From a checkpoint of a small transformer trained on Wikipedia.
Size: 2 heads of 128, vocabulary 4096, 9.18M parameters.
Architecture: RMSNorm before each block, no biases in attention or MLP, untied embeddings, normalized queries and keys, capped logits.
Training: a variant of SOAP for these matrices, 2916 steps.
Each number is 50 + 12 x the weight over the matrix's rms, rounded and kept within 0 to 99. Layers, rows and columns count from 0.

# layer 4 MLP up, 1024x256, rms 0.102, rows 680-734, columns 64-127
41 66 52 45 51 37 52 59 55 32 34 58 50 58 50 41 37 35 45 57 41 64 49 56 61 55 38 62 62 58 51 42 52 45 74 56 59 43 65 75 50 41 26 51 61 39 49 61 50 55 55 67 57 53 59 54 42 33 71 54 31 56 68 48
35 69 46 68 35 52 56 73 45 70 37 49 47 72 65 53 59 66 46 35 51 48 64 45 40 55 15 60 46 55 47 46 63 59 48 68 51 65 36 60 59 38 16 22 41 59 30 60 35 62 36 37 59 56 49 51 31 68 41 53 64 44 61 71
35 26 58 62 51 37 62 44 62 40 57 60 58 37 61 58 56 43 49 44 44 39 49 64 54 48 47 56 37 30 51 59 30 54 61 49 35 48 48 45 71 40 55 50 38 63 66 47 60 23 50 51 42 58 74 51 46 57 41 63 62 61 61 26
42 48 30 45 77 70 42 51 68 60 54 51 43 31 97 60 45 39 48 55 24 47 46 40 46 49 65 72 55 54 49 88 48 52 63 40 70 21 48 24 49 69 47 52 27 61 40 42 28 27 59 64 60 45 49 45 36 43 55 62 39 57 42 59
72 49 47 44 47 49 55 57 66 45 62 54 43 55 58 38 41 53 80 66 60 61 67 39 49 46 41 65 40 60 68 28 58 47 61 58 58 37 65 62 54 55 61 52 46 53 57 46 76 38 59 44 60 59 62 45 53 49 48 50 64 58 58 51
29 36 67 36 46 45 77 73 21 43 42 65 40 47 44 51 71 32 67 41 52 59 60 63 63 22 75 53 46 23 35 50 70 51 37 36 03 49 49 46 41 38 57 49 41 71 41 38 53 69 49 36 46 84 48 53 55 32 30 16 38 55 34 42
51 62 43 48 46 53 50 48 42 44 42 45 72 65 37 39 49 42 61 56 57 34 67 44 48 53 44 60 66 68 54 42 45 63 61 57 48 38 42 56 69 63 64 41 53 52 41 62 72 64 77 58 55 48 32 45 48 34 40 43 63 29 35 47
50 30 58 40 44 62 44 57 62 67 46 07 44 53 61 53 38 59 51 37 45 50 44 44 45 67 65 37 36 51 49 52 87 64 51 57 50 68 47 55 67 64 46 54 67 49 40 37 53 44 41 55 51 39 53 54 42 62 77 56 38 77 38 42
27 51 37 52 60 59 38 55 52 68 59 52 83 38 63 54 41 60 46 54 59 45 89 39 50 59 45 27 50 47 54 40 45 43 44 44 51 40 55 17 80 48 49 36 47 57 66 47 51 57 47 37 52 50 60 49 56 41 48 46 59 55 70 37
69 30 46 51 50 43 54 51 41 51 66 54 62 50 42 45 54 49 45 48 45 55 58 65 42 51 50 60 46 53 52 36 52 76 46 46 47 54 63 54 50 49 53 63 50 46 69 48 53 67 50 69 56 45 74 40 37 45 36 32 36 49 53 59
55 47 48 47 51 58 57 23 49 62 66 76 58 52 49 47 38 31 45 56 46 36 53 42 40 66 57 49 45 45 55 58 36 64 47 68 38 51 53 51 56 41 53 52 63 52 49 54 35 48 58 51 32 67 57 54 49 40 43 31 49 39 55 21
36 53 56 49 56 13 43 65 35 42 32 33 34 47 55 26 59 68 32 55 44 37 50 37 39 49 60 57 43 57 36 61 34 65 51 50 50 58 53 51 60 60 53 44 37 06 79 51 62 40 56 43 38 57 51 54 64 27 48 84 35 58 59 62
54 76 54 65 41 40 47 56 55 62 38 47 58 57 56 54 57 39 48 55 39 59 53 53 58 56 49 66 50 57 60 50 55 57 64 33 62 30 49 39 68 58 47 56 38 37 56 48 51 65 54 48 57 44 62 41 32 50 48 51 62 38 49 46
50 55 36 63 64 54 60 53 67 63 26 59 39 52 59 54 46 42 41 51 46 70 53 28 60 39 44 39 49 69 52 51 66 49 64 55 42 40 52 58 50 37 42 67 47 30 32 67 51 42 50 46 63 35 43 55 58 59 59 56 55 51 43 43
58 55 34 63 47 50 41 63 43 59 55 43 54 62 51 54 65 43 37 68 60 65 53 49 65 39 64 59 53 78 47 23 65 36 38 52 54 51 48 60 54 57 22 74 43 67 53 46 85 54 35 63 70 52 39 51 43 75 48 62 35 42 46 56
48 54 77 54 59 49 50 49 75 46 66 39 51 48 48 70 53 34 50 62 51 61 69 59 51 73 49 71 42 37 59 40 59 68 67 49 51 61 43 40 49 52 32 45 35 62 61 35 62 58 51 48 51 62 53 54 53 56 51 42 60 49 53 29
32 55 39 30 33 36 60 50 55 45 51 49 47 55 47 38 74 63 61 59 75 38 44 24 60 55 57 43 43 27 38 37 40 28 56 59 41 82 59 57 52 51 45 49 51 87 53 58 53 64 58 58 63 49 57 64 51 39 49 64 65 54 48 45
54 39 47 56 57 83 28 65 56 52 47 44 52 42 41 45 29 49 60 36 47 43 45 57 47 75 29 47 60 61 55 52 30 65 41 59 59 64 43 60 52 62 45 44 51 65 35 27 59 69 41 63 35 43 42 71 72 57 46 43 31 58 39 53
66 37 69 46 55 63 50 49 53 59 49 53 68 63 52 64 66 27 45 42 37 45 37 41 35 58 61 46 32 64 46 67 65 15 45 49 54 65 42 38 59 67 39 38 56 78 54 46 42 72 38 45 42 34 48 51 59 58 52 52 46 51 50 51
43 42 53 62 60 59 53 45 61 53 71 45 64 53 40 50 41 41 29 61 34 33 44 56 71 46 48 46 33 62 59 54 57 63 39 57 50 55 63 49 46 58 55 60 51 38 46 53 34 44 57 60 49 47 43 32 29 51 44 69 35 46 56 50
33 19 52 58 38 52 48 49 24 33 69 47 63 45 65 55 39 40 43 69 43 38 43 36 58 71 44 38 46 41 66 32 44 40 55 32 46 51 64 78 34 19 38 50 62 58 73 27 69 28 53 49 40 52 32 49 43 32 58 38 56 40 52 32
36 62 68 45 42 47 40 49 59 42 27 58 57 49 43 58 56 45 60 51 33 41 58 40 58 57 61 49 40 32 55 67 41 70 37 51 50 41 48 61 67 68 62 60 25 54 48 36 60 34 46 53 52 57 53 35 46 40 54 59 43 37 35 61
29 38 58 37 65 63 37 33 13 44 51 39 32 36 51 54 66 47 56 57 67 39 31 64 71 59 58 41 56 51 31 87 68 59 57 60 54 53 48 59 61 56 54 74 43 41 48 58 62 55 72 51 77 53 69 25 72 43 44 50 35 53 37 63
64 36 29 71 52 46 28 64 48 51 60 46 40 46 67 45 53 35 38 38 61 45 69 44 56 44 52 74 44 34 34 37 38 37 56 78 28 39 44 58 52 41 58 50 68 54 52 57 67 41 53 34 29 47 65 57 55 60 44 37 67 64 47 37
53 78 46 50 42 48 51 52 56 63 57 42 34 43 60 64 54 43 47 51 75 58 38 23 42 62 69 40 62 43 57 46 48 53 52 60 53 42 28 32 39 51 57 44 33 48 76 61 61 41 70 35 68 62 52 60 39 50 48 32 54 63 36 19
29 58 59 65 46 52 33 38 38 72 62 70 51 58 15 60 55 35 75 52 48 51 59 48 45 67 44 50 60 65 59 32 35 62 57 33 29 43 36 73 58 43 69 39 34 65 39 70 63 10 48 52 40 49 31 45 41 68 56 40 38 58 51 30
49 32 59 29 63 63 69 52 12 55 44 33 61 49 64 40 56 52 71 45 41 24 47 66 69 42 62 51 64 58 42 37 71 64 55 47 35 83 44 57 66 44 61 50 42 51 51 48 55 49 29 52 36 58 63 54 51 61 51 44 56 32 32 53
57 69 49 36 41 47 44 35 46 40 54 53 48 40 64 49 40 30 52 43 48 30 46 40 65 40 49 47 53 34 57 53 40 66 24 45 49 35 58 50 39 37 72 31 58 60 71 52 40 82 39 60 50 53 40 61 33 50 53 64 77 59 46 33
92 57 56 71 70 58 58 35 44 41 32 61 50 47 52 61 36 52 42 60 64 40 58 58 52 61 49 31 45 36 59 42 39 33 44 62 60 49 42 65 58 54 54 43 58 47 48 40 38 32 68 38 52 58 72 42 42 44 26 28 64 66 43 38
62 61 58 46 45 46 47 51 64 60 58 58 56 45 38 69 26 57 45 72 46 50 56 46 43 61 52 54 40 35 53 64 67 29 36 54 75 57 32 36 45 48 61 68 59 30 41 59 56 43 39 54 40 48 63 58 36 62 53 52 48 68 72 58
52 45 66 54 50 52 52 61 60 51 51 58 46 50 59 38 47 25 48 36 47 54 39 44 43 54 68 44 41 40 54 54 57 54 60 59 33 43 54 40 57 41 61 51 41 52 66 62 43 42 56 49 43 40 44 48 56 47 48 47 59 58 38 58
51 38 31 50 56 40 44 74 33 55 54 47 32 26 54 64 49 59 60 40 42 34 71 34 69 61 63 45 62 52 59 62 49 39 52 71 48 63 68 50 43 54 69 52 52 48 38 54 40 53 62 70 51 42 39 44 54 46 41 65 61 55 47 45
66 65 54 46 39 48 54 56 67 60 42 50 55 38 72 49 43 36 59 24 29 46 43 46 52 56 53 64 51 40 39 49 56 50 46 65 52 54 36 47 58 60 59 49 46 52 47 53 70 59 52 63 37 71 72 61 75 46 56 47 55 71 46 71
37 52 45 61 53 52 47 50 51 43 86 28 42 26 32 45 46 36 53 59 38 54 72 51 31 68 34 62 43 49 30 13 29 49 62 63 40 53 55 57 41 46 39 51 49 67 57 41 31 41 40 48 38 40 54 51 49 21 43 57 54 32 24 51
73 62 43 59 55 35 71 40 73 46 42 63 46 58 52 48 40 54 47 57 42 60 55 36 60 33 17 55 66 60 74 42 36 76 58 64 61 37 28 54 40 59 41 46 43 72 63 44 65 35 53 50 55 40 66 52 45 33 45 53 69 59 52 54
56 63 70 55 50 59 50 50 47 63 52 77 39 34 44 66 64 70 40 48 29 51 46 55 58 53 29 68 40 54 60 13 51 49 44 65 68 63 68 63 41 59 45 61 48 60 54 51 58 49 54 51 49 33 47 55 56 48 47 19 71 39 42 52
51 48 32 37 55 46 29 58 37 27 64 57 42 36 48 61 56 45 39 52 63 48 47 51 53 57 40 42 37 53 64 51 63 42 54 57 35 48 65 39 52 55 65 47 41 45 43 65 60 43 34 60 46 58 57 50 50 42 62 52 64 64 42 56
35 61 59 37 52 55 31 45 60 39 68 48 56 39 40 58 56 45 55 58 58 42 42 67 65 64 23 55 39 61 50 41 45 53 35 47 60 44 64 36 59 41 39 63 58 55 58 62 56 72 43 31 48 29 57 57 65 63 42 52 35 33 33 57
47 60 36 73 55 45 47 41 48 39 32 69 38 64 45 54 37 54 69 63 67 46 67 72 38 42 57 45 49 51 32 44 54 43 56 54 50 65 55 62 49 45 71 46 53 55 55 38 35 66 38 53 58 50 55 38 33 47 22 37 47 19 61 24
42 64 65 56 60 60 35 39 34 70 45 45 31 27 65 44 53 49 42 46 46 39 56 45 47 49 52 65 47 24 46 60 45 55 52 72 53 62 41 58 53 56 72 45 47 45 54 38 40 47 53 47 33 73 48 42 52 50 65 55 70 44 40 57
37 69 39 65 63 48 51 40 42 39 56 54 50 44 53 63 42 30 36 66 36 47 46 49 50 45 46 54 41 63 55 42 36 36 30 39 46 49 60 35 48 65 52 51 61 59 49 47 54 55 42 36 47 79 56 46 55 59 74 65 57 59 49 55
66 69 61 42 56 57 62 66 52 31 42 53 57 49 36 43 58 39 39 35 58 28 72 54 57 46 52 50 51 53 55 15 35 89 41 47 54 49 52 47 27 35 44 40 54 58 42 37 54 38 54 49 55 34 39 41 48 41 62 58 24 38 35 41
42 44 41 29 20 42 32 48 60 47 65 50 41 34 36 48 59 37 38 60 57 63 46 49 64 30 78 49 52 53 56 59 38 53 64 52 36 64 49 27 38 66 51 80 52 70 51 53 46 70 48 41 45 39 78 66 51 52 65 47 34 80 58 51
50 51 67 28 43 58 27 55 59 38 43 51 40 35 57 52 56 68 55 52 41 58 47 42 53 43 50 50 32 38 59 41 70 58 52 41 36 68 26 44 37 40 29 44 60 64 51 67 51 45 29 58 56 46 70 30 50 42 39 31 50 54 43 75
75 47 42 47 48 50 57 66 51 57 42 56 27 56 42 35 40 41 47 59 39 41 44 34 58 41 37 53 46 33 32 19 39 26 71 47 52 47 39 45 35 59 44 61 47 49 50 49 48 31 66 36 49 28 53 63 52 42 48 49 63 53 29 40
51 47 61 79 62 45 61 37 38 57 34 56 58 58 40 43 48 36 77 45 52 62 60 39 43 52 67 62 60 53 45 43 45 43 48 68 56 27 42 21 44 56 61 38 43 42 61 44 57 49 42 60 51 48 61 47 47 71 66 65 48 59 34 48
42 56 42 48 50 34 60 53 36 66 30 66 68 58 59 53 33 45 43 40 29 71 43 57 48 60 52 59 64 64 44 66 63 63 51 54 58 57 54 52 58 70 36 52 25 62 59 67 78 67 36 35 50 75 54 50 49 31 27 46 46 41 37 49
55 46 60 61 27 47 42 41 47 31 59 52 45 60 68 68 61 47 69 51 61 41 39 59 21 32 59 53 43 60 30 52 47 40 38 41 59 54 48 48 51 59 45 43 32 62 36 74 24 57 65 56 33 72 51 43 59 12 30 71 52 55 76 57
57 51 55 37 31 39 69 38 49 47 73 43 54 48 41 58 48 43 59 46 68 29 47 41 42 57 60 32 44 34 32 47 49 39 55 47 45 57 68 31 33 49 62 48 68 57 56 79 54 43 63 82 49 53 67 61 64 40 72 38 66 33 44 32
41 42 56 44 39 38 45 58 49 34 53 42 37 68 37 48 61 64 57 63 67 44 47 45 45 44 43 45 78 49 50 45 61 62 47 39 57 67 61 74 53 58 45 72 45 57 58 54 23 42 48 20 47 46 58 47 50 59 41 32 72 33 39 42
44 43 51 42 43 60 22 46 40 57 48 44 46 50 42 56 46 52 45 50 33 70 55 29 53 52 54 55 51 38 49 43 55 44 47 49 55 48 64 38 66 37 43 35 44 56 55 37 42 38 57 43 33 50 51 41 41 63 59 71 55 65 55 37
51 76 59 29 44 48 56 52 38 41 51 54 45 47 27 65 41 59 50 86 72 18 58 32 52 60 56 43 40 32 56 30 67 65 54 39 51 58 69 56 43 54 41 48 35 45 51 49 47 62 54 46 66 71 34 54 48 38 64 65 60 53 40 36
64 69 34 52 51 64 55 33 49 58 21 57 67 65 40 66 60 25 47 53 47 55 62 55 74 44 51 51 35 31 80 32 59 44 56 46 66 56 44 56 41 59 67 33 57 30 32 32 56 40 49 66 61 24 59 47 43 64 69 54 44 48 35 54
63 52 50 61 49 40 48 53 58 40 55 40 39 43 51 59 31 58 49 47 48 48 66 48 71 38 36 47 58 46 56 43 46 61 54 45 52 47 49 57 66 43 53 54 48 65 62 58 68 31 41 44 53 45 53 54 32 77 29 34 67 48 43 38
43 92 30 35 76 41 46 63 28 56 56 34 49 36 58 53 51 46 59 57 63 66 51 57 48 39 41 55 40 43 45 44 49 54 66 63 42 40 59 49 53 52 34 48 38 28 61 50 58 52 32 41 42 34 55 52 47 39 45 58 55 56 42 72
# layer 4 MLP down (transposed), 1024x256, rms 0.105, rows 680-733, columns 64-127
67 44 67 48 42 53 41 54 65 61 69 39 37 52 20 40 58 49 40 48 67 22 54 35 50 40 46 48 56 52 62 48 42 53 36 38 50 41 55 52 64 60 48 51 50 40 46 52 52 21 51 43 45 44 59 54 46 46 38 59 63 47 41 32
58 42 46 68 43 46 48 64 46 44 59 63 31 50 65 47 21 48 52 29 56 33 39 34 40 37 70 41 36 70 50 40 51 54 42 39 36 53 42 53 58 66 59 47 58 39 51 47 54 48 71 69 48 62 59 51 54 74 70 48 59 61 67 44
57 58 49 32 63 39 39 66 55 44 42 25 38 45 65 37 39 56 55 69 55 51 58 36 42 51 39 36 50 62 65 44 55 67 47 45 55 32 49 48 44 66 70 49 55 39 34 53 26 69 22 46 48 52 49 45 51 53 49 39 71 51 36 60
65 40 49 64 52 63 50 75 48 41 44 40 50 64 54 67 49 42 35 55 30 51 67 51 42 64 44 40 50 67 52 59 56 46 22 65 07 39 36 49 67 49 39 70 51 58 68 32 56 56 44 57 59 37 40 46 39 45 45 22 50 44 40 18
64 62 35 46 46 43 57 55 50 62 44 37 52 25 67 61 46 44 40 60 50 33 27 52 48 72 42 25 44 45 40 57 54 51 69 63 33 27 54 45 53 49 66 34 46 34 44 35 21 45 30 65 63 43 50 54 66 52 31 58 31 36 47 45
35 38 47 25 36 41 60 54 46 49 61 53 32 62 42 58 55 34 63 49 51 61 45 38 60 49 64 66 42 59 51 23 57 56 49 31 30 43 61 49 42 56 55 66 53 53 45 11 46 40 46 67 56 64 64 39 55 49 53 42 56 51 39 59
44 59 43 51 41 58 52 59 57 49 27 64 58 54 50 55 45 42 55 46 52 55 39 32 60 52 36 46 79 48 68 51 68 30 36 41 56 33 55 61 52 43 33 57 35 47 68 28 45 74 61 57 48 60 47 48 59 40 66 72 42 46 42 59
48 75 49 50 49 49 68 48 55 38 29 51 71 55 55 41 44 55 37 65 45 48 52 48 43 69 72 57 27 69 54 42 42 54 16 45 33 50 55 50 46 33 31 45 58 62 33 44 43 61 54 66 55 33 52 62 45 63 68 59 28 46 29 47
59 58 27 35 68 63 37 49 52 67 35 66 58 48 48 61 40 60 55 49 62 52 43 63 28 30 48 40 64 77 32 65 72 68 63 41 49 53 70 35 66 40 29 44 34 35 35 33 64 46 54 35 44 36 65 46 37 46 37 56 43 78 54 59
52 49 67 43 50 50 55 61 46 44 65 39 44 74 26 46 43 47 70 26 38 73 65 55 41 38 50 63 49 42 55 23 60 44 46 37 59 42 39 56 27 51 43 43 51 55 40 63 32 44 60 39 45 50 39 75 67 37 40 54 64 68 72 49
54 35 60 54 31 55 55 37 57 34 31 59 42 43 58 59 52 71 55 30 43 30 42 24 54 53 43 57 37 59 64 53 33 30 55 39 51 37 38 74 43 49 23 43 62 44 49 49 62 43 48 34 42 39 70 70 48 48 56 39 34 58 68 37
59 59 37 54 69 43 42 50 46 44 57 49 51 30 28 43 58 58 55 38 59 54 42 62 54 35 50 69 47 35 46 25 65 76 54 44 58 52 42 73 53 53 63 47 72 42 57 61 57 43 56 38 43 62 32 43 44 34 42 38 74 39 66 45
48 53 39 64 46 72 45 48 45 47 63 35 41 65 31 63 47 70 40 44 65 14 31 48 43 55 36 51 21 62 39 50 54 53 47 55 47 50 56 65 51 59 37 45 44 40 48 51 39 37 51 44 48 64 46 64 44 57 55 41 60 51 32 37
48 38 44 61 33 27 61 28 52 49 33 32 45 54 46 35 37 39 52 70 50 38 57 63 48 55 72 50 43 49 42 57 40 59 51 53 57 48 31 42 33 57 32 58 65 67 55 48 44 43 61 61 61 58 51 60 57 54 47 51 32 33 41 44
55 80 58 46 54 60 50 51 41 46 48 52 46 47 51 36 58 48 40 43 40 57 59 51 45 64 65 42 55 36 59 49 42 55 61 71 39 58 45 42 42 57 67 53 46 46 62 54 39 63 51 73 52 39 66 49 34 61 50 53 32 15 58 45
41 57 48 65 34 60 52 62 42 59 40 51 52 35 70 37 63 74 74 50 61 40 29 34 56 59 36 55 55 48 61 39 28 38 63 60 54 42 53 51 42 44 45 73 29 38 64 49 58 58 53 63 49 55 50 52 66 44 52 38 55 59 61 39
60 72 57 50 75 65 52 46 43 54 40 60 54 72 54 33 68 45 80 67 59 44 51 50 22 81 61 62 45 60 17 32 69 54 34 39 65 61 70 44 45 86 60 31 59 59 46 38 72 67 52 63 66 66 53 57 44 57 56 53 40 42 40 52
63 34 49 36 47 51 54 73 62 75 42 56 48 26 20 51 48 51 60 32 31 67 54 63 25 38 60 45 71 68 23 40 43 59 53 58 42 67 42 33 40 42 66 56 52 40 23 41 51 72 74 42 37 59 27 35 55 53 42 48 65 55 40 48
48 55 62 48 20 36 65 47 59 28 44 24 62 30 58 60 35 47 55 52 28 35 51 62 36 53 50 29 53 49 65 49 52 59 67 40 46 42 51 51 39 54 41 34 30 52 45 61 26 47 69 68 53 71 59 69 46 45 42 63 31 49 35 43
46 42 42 34 57 55 41 56 61 48 47 51 46 36 60 33 49 41 59 48 52 40 44 44 43 57 40 48 38 52 65 45 57 84 63 57 64 46 44 39 63 51 51 50 45 46 59 77 68 48 46 56 58 56 43 41 30 40 33 69 42 44 53 46
45 59 40 45 47 59 40 41 51 44 72 61 68 53 43 40 59 43 49 42 72 36 25 58 71 37 39 56 59 35 48 44 49 48 34 53 30 61 72 52 47 61 57 28 76 41 29 51 77 51 51 34 40 48 63 42 40 58 55 53 52 53 60 61
50 41 58 46 40 46 39 51 45 51 38 47 67 35 52 45 54 54 38 68 54 40 45 52 34 28 52 84 49 48 50 31 66 43 70 38 42 75 65 32 49 57 87 48 23 44 62 50 41 54 64 58 60 55 47 49 56 49 54 55 42 34 45 34
48 41 48 60 59 51 52 32 42 51 26 59 55 31 58 68 38 51 56 44 35 46 29 28 51 50 44 35 30 44 67 39 42 44 45 48 67 65 69 44 48 68 57 48 47 41 64 52 43 60 55 45 41 64 40 44 45 65 22 37 41 27 45 48
37 56 64 37 34 53 46 24 40 56 36 38 59 47 61 47 30 58 44 64 44 43 44 51 55 58 63 61 60 53 39 69 35 73 59 68 39 32 63 55 37 21 35 41 58 28 61 52 50 48 64 67 61 53 56 48 44 35 56 61 48 50 46 56
23 40 44 60 58 39 49 49 63 68 65 51 66 66 69 44 51 50 46 58 43 43 29 73 72 62 38 54 48 50 43 36 48 50 61 54 54 46 51 55 63 58 30 67 66 41 45 64 33 66 68 46 53 46 56 45 62 51 72 64 66 63 44 45
64 47 54 47 47 75 61 46 55 69 35 45 37 62 32 38 71 47 54 59 54 47 38 44 46 47 52 49 58 75 55 60 60 71 39 47 70 42 54 50 53 71 33 64 21 42 36 50 66 44 61 68 35 33 44 31 49 44 55 54 65 47 58 56
57 77 57 48 41 47 45 46 51 35 68 72 45 67 51 39 41 57 27 72 64 61 51 34 50 22 44 34 25 41 48 49 68 52 64 71 49 63 32 47 58 63 36 51 32 46 54 64 60 51 20 63 68 49 38 35 69 47 61 63 64 36 66 52
53 51 31 69 45 55 43 56 22 37 40 56 57 61 52 43 24 48 52 41 64 37 47 65 34 58 50 49 36 61 46 50 45 40 57 63 45 53 36 47 50 41 48 42 47 55 32 33 84 54 43 91 48 66 33 64 51 68 59 44 28 26 42 56
55 28 62 50 56 35 32 47 26 21 53 54 45 58 29 48 66 41 55 34 33 58 34 23 57 50 48 40 68 66 52 40 65 46 56 44 57 54 49 28 49 75 32 60 47 31 34 51 58 34 57 65 46 51 22 42 47 41 64 49 61 41 66 28
46 70 37 81 19 43 36 29 46 65 54 68 58 36 57 61 62 57 58 60 58 51 62 59 28 41 53 30 36 62 35 33 54 66 35 50 56 43 47 71 72 43 37 51 41 51 68 42 55 56 49 68 63 66 31 50 63 50 69 49 46 39 47 56
43 54 55 46 53 57 34 23 67 35 62 45 43 73 40 49 69 68 71 55 49 42 62 52 34 50 54 51 69 37 40 35 65 60 47 53 48 52 40 26 48 43 46 71 56 55 64 45 30 63 63 56 47 51 62 33 70 65 45 69 60 51 51 46
41 52 29 63 43 13 43 43 45 58 56 53 46 68 68 55 70 50 38 57 53 60 83 78 43 32 44 43 47 63 55 60 51 57 42 60 57 44 32 50 67 39 44 55 49 30 52 54 34 36 57 55 53 51 42 45 41 52 61 62 37 53 64 58
38 30 48 46 42 33 45 46 69 41 38 69 52 48 45 54 49 44 43 51 76 43 52 57 59 59 40 35 62 45 50 48 55 52 38 56 70 42 49 40 44 41 45 51 39 68 54 67 66 27 47 40 75 33 36 49 50 43 48 64 38 44 49 43
37 38 43 44 51 61 22 47 56 37 24 45 46 56 39 70 63 22 58 33 43 61 29 59 46 62 54 43 45 46 46 79 58 41 44 76 54 42 62 54 37 24 53 59 67 60 62 44 50 43 55 54 50 52 37 58 65 55 46 36 51 57 56 56
55 59 50 48 36 51 46 52 54 65 44 36 55 49 44 44 57 58 73 50 66 30 52 62 65 59 46 50 50 39 36 27 67 55 47 55 70 32 55 67 45 45 54 57 40 55 45 41 45 48 40 36 33 70 57 56 56 48 56 61 44 68 79 30
50 71 58 54 47 32 42 49 45 30 52 69 52 53 36 40 50 38 61 41 28 45 76 44 63 48 52 58 53 60 41 43 34 72 43 50 37 27 56 51 40 62 50 85 37 37 43 62 55 50 57 68 73 43 43 51 52 59 36 40 56 49 38 37
65 39 70 69 52 33 48 37 53 46 45 50 63 53 55 41 47 55 57 52 71 61 19 47 48 46 42 37 37 38 57 63 53 70 52 71 67 53 40 45 28 39 35 41 52 56 58 48 50 33 50 38 26 54 50 63 45 54 60 64 60 39 34 59
70 34 57 42 40 33 46 64 71 45 45 77 49 54 67 31 47 43 53 52 59 50 40 35 40 66 36 37 58 58 65 56 84 41 48 46 52 40 62 57 55 68 61 40 45 40 46 38 60 56 32 56 60 43 63 46 37 43 44 47 46 60 53 55
54 69 44 54 53 43 56 39 58 61 53 65 60 38 17 40 51 65 51 27 36 43 52 59 31 48 45 51 72 41 55 73 47 34 56 47 63 54 53 55 59 44 15 25 32 42 51 54 43 53 38 42 61 54 58 44 59 64 48 17 34 52 60 59
41 39 58 55 50 41 51 59 37 39 50 39 64 77 37 61 39 44 57 62 32 60 65 49 51 48 55 35 52 41 56 69 49 33 41 65 43 33 69 52 22 20 33 45 70 60 67 44 46 41 45 57 73 53 43 58 57 52 81 61 57 27 53 60
45 65 59 41 56 45 50 53 44 46 44 66 54 54 51 49 67 33 54 33 44 55 34 46 22 42 65 66 37 34 42 39 55 27 48 48 70 45 54 66 43 50 62 52 51 52 31 41 37 25 40 40 47 58 54 54 41 44 59 42 43 35 66 54
48 53 56 45 65 49 47 47 69 57 53 65 48 42 80 61 41 49 60 50 42 51 54 74 47 46 70 67 48 67 32 73 52 43 37 58 25 55 65 55 61 62 44 48 35 55 43 41 37 42 40 46 52 52 47 57 70 56 40 55 49 62 36 45
39 43 44 50 48 33 46 65 43 50 50 54 37 49 37 51 58 53 71 56 52 59 40 62 45 55 36 35 46 46 64 44 52 58 43 53 64 21 66 49 44 51 44 63 56 56 43 36 27 56 67 38 54 64 60 50 41 39 71 49 51 43 53 62
40 71 56 39 51 61 62 48 45 56 45 55 47 68 43 73 46 48 66 47 32 45 29 61 57 62 30 49 54 59 47 50 47 34 45 51 53 48 55 40 53 60 68 67 42 57 42 60 66 61 36 50 65 62 41 37 34 33 33 55 63 58 42 55
24 72 49 65 53 50 67 50 28 38 39 47 51 57 40 50 71 58 46 41 54 50 59 72 26 57 35 24 72 49 55 37 50 39 38 46 51 69 53 49 41 34 57 20 51 27 55 40 24 54 56 68 42 63 44 37 44 61 62 46 55 58 54 47
50 45 49 68 43 49 61 59 35 44 47 51 47 30 46 54 34 63 55 57 36 49 44 43 59 59 40 62 60 49 53 55 64 58 39 56 64 64 77 49 48 73 70 63 41 45 43 67 61 54 40 37 49 79 56 65 61 51 54 47 55 59 52 64
51 39 34 51 82 38 49 34 42 33 56 32 37 47 65 51 34 55 55 42 58 65 58 35 51 48 62 45 56 55 66 40 37 47 41 54 41 51 50 51 45 72 57 59 33 35 67 53 54 49 39 51 75 25 51 40 53 43 45 44 51 61 61 50
43 44 47 46 43 52 64 51 37 46 36 53 60 43 58 60 40 43 52 51 47 46 44 39 74 47 53 28 27 45 48 55 56 38 36 40 62 74 22 60 70 43 54 58 63 34 41 52 42 50 47 41 76 38 61 52 59 46 50 56 50 47 64 51
48 63 36 45 44 53 55 73 44 64 24 62 58 55 42 37 40 47 47 51 64 58 67 49 53 54 72 40 57 80 32 41 37 21 48 50 47 53 68 49 48 42 56 59 35 60 26 57 34 60 43 46 70 50 47 60 53 30 70 70 50 35 42 50
50 64 44 45 42 60 46 63 39 49 35 54 41 57 41 65 29 39 37 66 59 58 34 58 48 36 30 28 37 62 54 50 64 62 45 49 59 71 67 58 60 40 60 53 35 50 44 48 47 48 56 68 58 41 40 54 64 53 62 61 45 49 44 55
39 33 58 40 55 35 38 55 69 61 39 35 52 66 54 38 53 68 61 61 38 62 45 30 53 58 32 48 44 48 42 37 45 64 53 48 52 54 44 51 51 40 44 29 24 48 30 53 60 58 58 49 34 54 53 25 30 43 46 63 46 58 72 54
48 46 60 52 73 67 27 40 54 54 81 43 54 63 45 52 53 56 58 53 53 52 69 46 55 58 50 62 39 54 52 45 65 50 35 48 43 70 42 88 79 40 50 51 48 42 42 37 77 47 43 47 41 53 56 54 40 33 39 61 38 56 56 47
62 62 58 46 50 41 64 51 64 54 64 43 49 55 45 46 61 58 52 62 61 38 29 68 54 48 44 47 61 44 51 59 43 48 36 60 13 44 40 32 62 57 50 62 79 49 27 46 44 52 40 70 39 70 63 48 52 58 57 51 48 68 38 40
70 51 54 61 42 52 37 41 43 62 63 47 69 53 49 66 52 56 32 47 52 56 51 86 50 62 58 44 55 54 59 35 59 58 54 44 45 60 54 56 52 56 38 67 70 52 41 51 40 42 61 39 61 61 45 58 56 27 55 40 61 71 58 42